Weights of a small transformer language model: MLP 1536 squared ReLU.
Each number is 500 + 40 x the weight over its row's rms, rounded and kept within 0 to 999. Layers, rows and columns count from 0. Numbers have three digits each. The size before them is the row's rms in percent of the matrix's.

# down: layer 13 MLP down (transposed), 1536x384, rms 0.11, rows 858-941, columns 224-255
# up: layer 13 MLP up, 1536x384, rms 0.128, rows 859-942, columns 224-255
down858 097:394533531467463531497437454533569391478491491440467491504513509464489452430484531489450494542450
up859 101:596458509509383505543487406555537517546523460521500490551512535516475494527543505540520544481562
down859 097:541446512427545514472506477450517457542454590488472478570464470449464530468490516520507511458514
up860 096:477451461570445537426496492514478492524522432511534559489493511483527497490507489525490482445462
down860 099:499551596529382577505478532510504544535482520513532480523464492521514504542509529454512511464447
up861 100:496407514519465428478439498519468540539535424531494519474516592480529484512443489519531452516413
down861 096:570492513490488518509481553499509566506504543490534486403485494457478530447491460544602500453496
up862 104:481493473499486489525522451545529523484436532472524511506455504527530471523467557457477548501580
down862 104:438521554569499519523451521592492489514454474480479561447450583464517527566477447583531534473444
up863 097:555502517553505494538518474488557486462557506454473557525537475442539500543567482558414458555520
down863 104:568490498559547443564451502472528513503479470506558510513539493481517511474547535524480543489477
up864 095:504508537476505520511478473456534499510505502479517538504512456525515508484515529518556476516492
down864 098:427490510489536565476557434464542517411503430469448467518443473554503589505533544509483464524501
up865 105:461484523518490485538480477491486550501483394499485458478491556505517518522522550455465521462501
down865 107:469531520493489430562563488472509557500460484465438495493530558474482515534468465484562505466532
up866 104:499624512500428502488506476484527522539469515469534492552499491503438484483425537551556554560600
down866 101:451575458524483581515441499462447525470473567537451552508507540520485524521578519490571491510550
up867 103:544454498510493492436511488459439513522558454522470525425542530389491548421471515498502572472429
down867 105:505506489507442438479477513488485446532464432522536492485458554505487492491484462530499470509591
up868 093:435525555479493525488490473497469462538492478526499583512519510515520472456481576487512579562525
down868 100:469554565664434480465504522531474392528523466434560525486552503490446511512537534544487484473439
up869 091:473491535484438470553487498557531540421503516498517484562524482443545546471575432565528458554520
down869 091:466534489482528502440481542488530493542489471511458510471494452457493459526526434542454505518457
up870 099:498529498473572569445551452487548522507460577520475464551533510431498496456522454535480493495502
down870 099:432496489548497474536547493546447460509453518472537515517516555506505484474512521513502456583490
up871 101:499507522514481504533473517497551530559562451505412496521479483512582549480503491533508461491553
down871 094:477540511484546542486467503517524449553480507518492487464482453486468496471448511529491443425541
up872 091:514478431443477521479538408517463476606526498468502519519496482556486511487537498578504559551469
down872 095:569492500529457506496530540472464425540519506471538569435535432471501440473494513539493480482505
up873 106:443464539423472493552480513576522526539500474534535551533450501453510523553414411449517533463522
down873 106:481473513478509469534509418515489512520516440550557540497478556443517513538492495490471473561497
up874 100:484462480468515516517511496470529490526513514450533541522466412509483581532496487488440490499483
down874 093:508501562499557483432504542450479548544505512451462541475453542433439545521514520522467494467524
up875 094:517464469476501505504447452513509435492551493514531521536461489526535456557488543421519490509528
down875 102:484463469512520505530529544428472475527477554565508549503498462453471507476443430617496498444532
up876 104:442460474456545575485478500533479522460489536524505429430521494464572556479517511492528541494431
down876 107:527527516523476563486544490548556518555553553500441519455477541516533458490503524431466525521534
up877 099:526543506509520453543542450420512545467490500411555469474535533486524483514512521550504570490555
down877 100:486483527497511532513463556502542432591424487455550532555521478470489445524475530497546535515473
up878 095:471471495553454487478478499491493494528563465410475588528496500468537561515456526463504428507499
down878 097:485448493458492457590468460495437464464491507452471491535456567522548449478446539493572564499545
up879 103:465395538477516522570521506529502414516522497474483506602550483523506540557465494556482540536508
down879 098:449606484522517548510496419515520518531480478484556462518468524549511513446452519532556476462482
up880 104:494482454505499460450550451441499476466412505430492458456499453568431506509515465527517507509446
down880 102:487528496515521528504507536591514497416444476510473489486496601487501506441524466451572473477504
up881 107:512508515538478500527456537545531487593445492542490450441499472541511499458529483521489544471448
down881 087:435477549481520505519532509506494481469465475536494493505501476472552462541534482450452531493486
up882 100:498605540485492502495428466543413488556524524484540546444417577501425468548529511515469474459470
down882 105:507500447478449475532486533488525506490513470518552487466447527533506546498508466471490529395483
up883 097:528547506473456427524486486450522530488457577527486513471475443539562521508498503488454532449507
down883 105:556483456561521556420469464526496485585514474492522578451511494474473483451425499497497524466511
up884 101:475521469481488416483463476555514484580528559504524465456525453492545560472446530497532453454508
down884 102:483552538523534543522530442445495512475469572498515506473569455481483504433591533436586408462473
up885 101:540514504461480467538480509463470489539563471521557462516498494539521529548507449512464459564552
down885 100:527479488479521551615490521410534534485478567498491589460503509528596437516560504501546529516530
up886 105:475425476431516438550513500524491432429494527496549513451562488530465504524458530526526403476455
down886 091:530464493497480506478547501448539493516528516471474458493498521493542502509422507483468452488510
up887 095:447495539510449463497446499450513551460566600485462557510507450431586503551556459497525536569505
down887 100:512471529448478487439523502519489473480466437538485461427528492437561480517540500416563565568478
up888 102:441470406517476535510547592546550514530548487567546543433456512486492499497530522563447531529457
down888 105:478530471550598535471509505538456483481508532451535482547475488503520526532499487543546542436522
up889 106:562545427465458502436527514550484459518545534505529503430446617518496500544497507531521528508572
down889 098:605500488474434552521549494547543572515515467462494462557463591432571505600490462528452513455493
up890 090:461532522468467550558465433454467580443447490486533584542498482469459527509507499486472457504579
down890 093:484479504532464483497509521507606555469517510513507484517481520464555532529483487428534531527558
up891 105:507512541536480537483468483513492511514499532499431501543439479503569553495512524499524521538486
down891 100:519506489518518504549545469459501488407490458527547460491500490567486534506568452516510563543455
up892 099:479481450481453479500480481483545543469589517530496474537488498529421481521487522479487545464488
down892 099:488555399421482563438419491473471524502451503497460573552568469534494510455454483460484448499548
up893 105:488527517529518459494503540518432515486463483460567480546493574476455434533506471575512520482585
down893 104:538469440522447471591578443484549518514516460571577484475466522451478509487494433553513541501460
up894 104:447544444489556483465537457487531517514493527535483481509487519426529552493492518504493481461487
down894 104:454510478477483482534553545479544500533546470540435462546458533561558542526527528518412420488510
up895 100:514478508540453571544518509463601438450517477413557535562552515496494456505539495510430486558511
down895 101:447546472528489500479489405523456481519483489564471470484518535482496577464502508500534518489450
up896 091:531514514558470527462430515457533436498486499454518532480476495532525454592487482536458554448484
down896 092:502531519550520573503537446534522444472513501467540577537546454408454451527484500465459487508565
up897 101:543516516534442460537498466513491444533488476421564428521511510500414519506447477512496520430494
down897 101:491516503537551482566492524506533507419462483457562542461491552487511497389456471493482479512529
up898 085:530426513444546556420513519530491520503514480501537507492493548521497518474500430550434442503468
down898 095:470524504514497496511593449487486461405541485507490546520526466569473490478531426430476506567515
up899 100:539504506420514557522504504474546472521505553520486476464519478511543484473515552502453449438538
down899 099:437554482516476540477490500494424478535465485528491436495505504503511526415589456487499508539493
up900 101:533511429558506478540526547490558404453578513422579554541424477487468477493503528566515551520461
down900 104:531461514485472460521497528476493420554555473520459577526494530495440500566555496454461537480538
up901 098:478482511523477434444522509571512561537538540559497480437486498493470511523457524506465608443519
down901 102:455504516424464436492489524574579489501521530497444503396493487493536450520472548539465554495532
up902 100:502566492521442471555506505507440495519479491600528502485456416460539471576503546520470493510504
down902 098:536477526512458462545508504582469433512475563530477472477512478508491452508468525379495526482475
up903 094:533501489528564564478496461555477460484506480523522544502480480507454487541467471566563523472453
down903 102:463497501461508462419502453590534474448518528509485571574540506500506527581488514467552549492550
up904 094:523592483500488498462497490474479502544446488470576479474482467453468466503540479508532462500530
down904 102:537503550499519533453544440453435444472544534445534569449410510412567568517461602475517458510485
up905 099:537479506519479539563426529502534445537485598513456447458482520489476551499513486500558499484458
down905 104:485455558530550556419585489485495468418468518496489519494478494486514575497412510462512523483467
up906 094:537532539537546447577444414457475495516475504551484537469487425529489535478503478486549454497506
down906 099:446526465446478623486481518491574505500572471510489463414489565463475482511482466491493436578467
up907 099:552462506499411534495514438553519526458526428553512460528499456498523527549543507553529557520515
down907 095:535467495531495475466519485501595495523428443520533435435546488488521526492516481552507488538446
up908 103:528453501513508485522492560458471450564498532468533474565509488528575594516543498465507456528488
down908 101:501388491505510440458568493511518462529524579494462536497515474500547527510464499492456534397500
up909 101:466531570491474518471503540481508595479525480491460414483498524468452491487527611505452513464475
down909 104:516498475539456525507561508520448473567515498468480553521537508510528497503410465462423547440510
up910 102:518489499491501529490500460477519481557523476537471469532436457599519483515471511462427504486473
down910 100:504532560432506433534556502478504576595579488556500482643469539490494507518474540451559585498523
up911 095:439459545539517523536481540481498463519559487526465542536477544514506518488439517501498490503556
down911 096:509543409537465543472447479482478492500451485556501538502492530537501545452456521468534460487482
up912 101:455512432415541489524508489504503439498477498425591544482550554473479532507499479552425469433530
down912 096:492450507482512501541486475524515507549486481529576493482533486499504532535508487497490565503484
up913 103:559527511521460530573454499513546476506477431514429492501441498505497529505467487524511509586520
down913 096:533520476484545496469478392536585514496510565492420479485496531476479540444459544484463453534407
up914 096:527540506516424542523469519571548464554493505525475545493505497503579542532505446542453480435480
down914 098:494509422442513539526499510417530534546494464526473462542495514496523430486474534522469461492477
up915 100:558555488489433522487450490398523552563487518481467513500480435517540526504541552502540481448558
down915 102:520502473463466498434466458510491542500481497444503626512486587439489464532411564469453518523448
up916 097:457507501500556482499494493496509508531442523520490493452476471528503514499443514482555458459517
down916 101:482464455479468539519547500493508515527486483461450440516485464477572528527485504531537519553495
up917 105:582402478583528578488538508521495540493540493562529436487473495466496493571497603535561516488457
down917 109:552467482497534485437562516475505477531477480542479524471494463471511495540478489461529530455529
up918 102:554470463476489459447547544516455511520485496477523542562475528429465476509474611521515477511460
down918 102:452462536464497510474463534486601428418511450456494476495517501487492520478532453537433519390501
up919 099:563476467486482471443440508502512429501469555507504544531546538424429499526595489456478532490520
down919 105:541519507539459439500522491448471487501531494462567543495486491505502454580507527472521491555498
up920 096:433543535519520494492441504542443514503539552456461512456511545470514484485528473533472500465492
down920 093:479512539496475469477449499504480493530504471517501483568526537564478456520513432508534493485476
up921 101:526460448508460481473576592532556507497467526559529519544463469517562474530467536480472489514491
down921 108:548522474492488535527502525551524485467490500380495496415558539533548467446509546520485433534552
up922 098:430586447554588460505464466490554589528533529528506492480538478513498476499526458489508506464535
down922 100:466465443483528461488466496519532493510484524510504541516549471510500481560508441480490554513578
up923 094:428503485456473522503524506599546502479475490491515573518468541503503530408448523496463531532461
down923 097:490474500430481466507446503571565567549483470536455518515442453482526551519506549516554469485518
up924 102:494450542536505484433413549496473502491518480447631561456475435455512535500574544542528512478502
down924 106:518403488462502397396493438544464501513544442486497494493495471457523516482528533454524466492499
up925 106:466456486455494476469453514447535485471571521513456565554548457479512497533517466523420449447524
down925 099:528530468485479517461581488513484503475510495495493509481472466599531526505459471498539493512475
up926 096:482583421462591522476565528471510548480468498495444490489432510546500444549530500452445528454529
down926 100:522478507525428561556563407510525454472460498498512420457476486448536531489529479422405497478444
up927 098:486523474470490520461495570506527478507521522504463504485507451474503545449477567576453491426487
down927 101:544475473528546550446561577517444492549490487506539526537490596467518453547466471466479504579464
up928 098:544580503478450505446486526501455547509469618495378511465517440496456558519517435512507494462447
down928 094:456511473492500523475520526527491469568521530435539548507472521472515563607554485512472508570498
up929 098:527504526454513533552492468494498490498487501466480471567461522529514488528578479498535435528492
down929 100:488502537512505532475490531530510482525504459554521498488510509438506521536455560512517499495530
up930 109:443475495507527522485491555507493512501437470456485448451550544393442523511496534432477524512513
down930 106:539567550423477488483536551466519532468576473507523556460460515426514550539587499486520461465438
up931 100:525453523459477458475500507488587497472523507515519454510488496516469519550488552521554548536574
down931 100:552613471531562552529533444510492483508459466503505592500467504460477563490485417520455524523521
up932 095:497491495539497543536531464537498449496567508487483535552465478453502466472496457414529527474481
down932 069:471459468506529501412460540528512485471461488523505541521494489493507487505527485563497479567467
up933 091:497544538459451541444494503504552507444518503446586535481484483427434481532506497511515535507495
down933 094:519533460465447469462496496447498542494523621552471551517586531487526509469477489498509469453508
up934 124:538471500549524490526485480457499454478530480489489533530508522499562484510507462565562481482475
down934 079:500418519517500459544525512513523475500539503564465482499511475480392505462502498517453476517520
up935 102:584529456414557538489543514515439553595488476549538501504473498492451496523570521557490555511456
down935 102:507520483502446474520464468541536538481469535476561505451490524494595525485528525446544502458531
up936 101:562477514434545491501525469489487492470519519508513489545466527461449455551423496552526516493533
down936 105:482496443488530496514542480477517547431455494531558466424488569508556620596489461501509548469466
up937 095:484465470519510499498503443503501418534489531486499490520495543505522513573504446453511453522521
down937 098:521520448517479471473512507484573545541500534495546472501557587488462510497527502552547534474515
up938 098:498499479439508485546544452537530517488530541495479433541497522584481494488468456532435545464448
down938 103:543582501450489543512479479538480533460524492495468405515492447461485533530485445540555494548465
up939 093:455551483434565557562530541502530523506543517546536575462499486538476481488496505511491442497548
down939 085:475472579583417519514462511468469493524430426452421462530457462482489441499475502480529520490558
up940 100:527509537503543489483486538435434547562549493490521474514452509496492496494525500545417446531529
down940 105:478600482557496446465489519505507457495465556523554502504442503512500500509526444507490519598483
up941 102:523433445464515426462515554511420443438542532552559578479460513467478529495558567515489485483496
down941 097:567472542573472409559484468598504551523508511473474469504488523480546517553534531495538478521478
up942 100:434514535491498506531454597522465572593488485502461555461430517503536433493455484438497523514515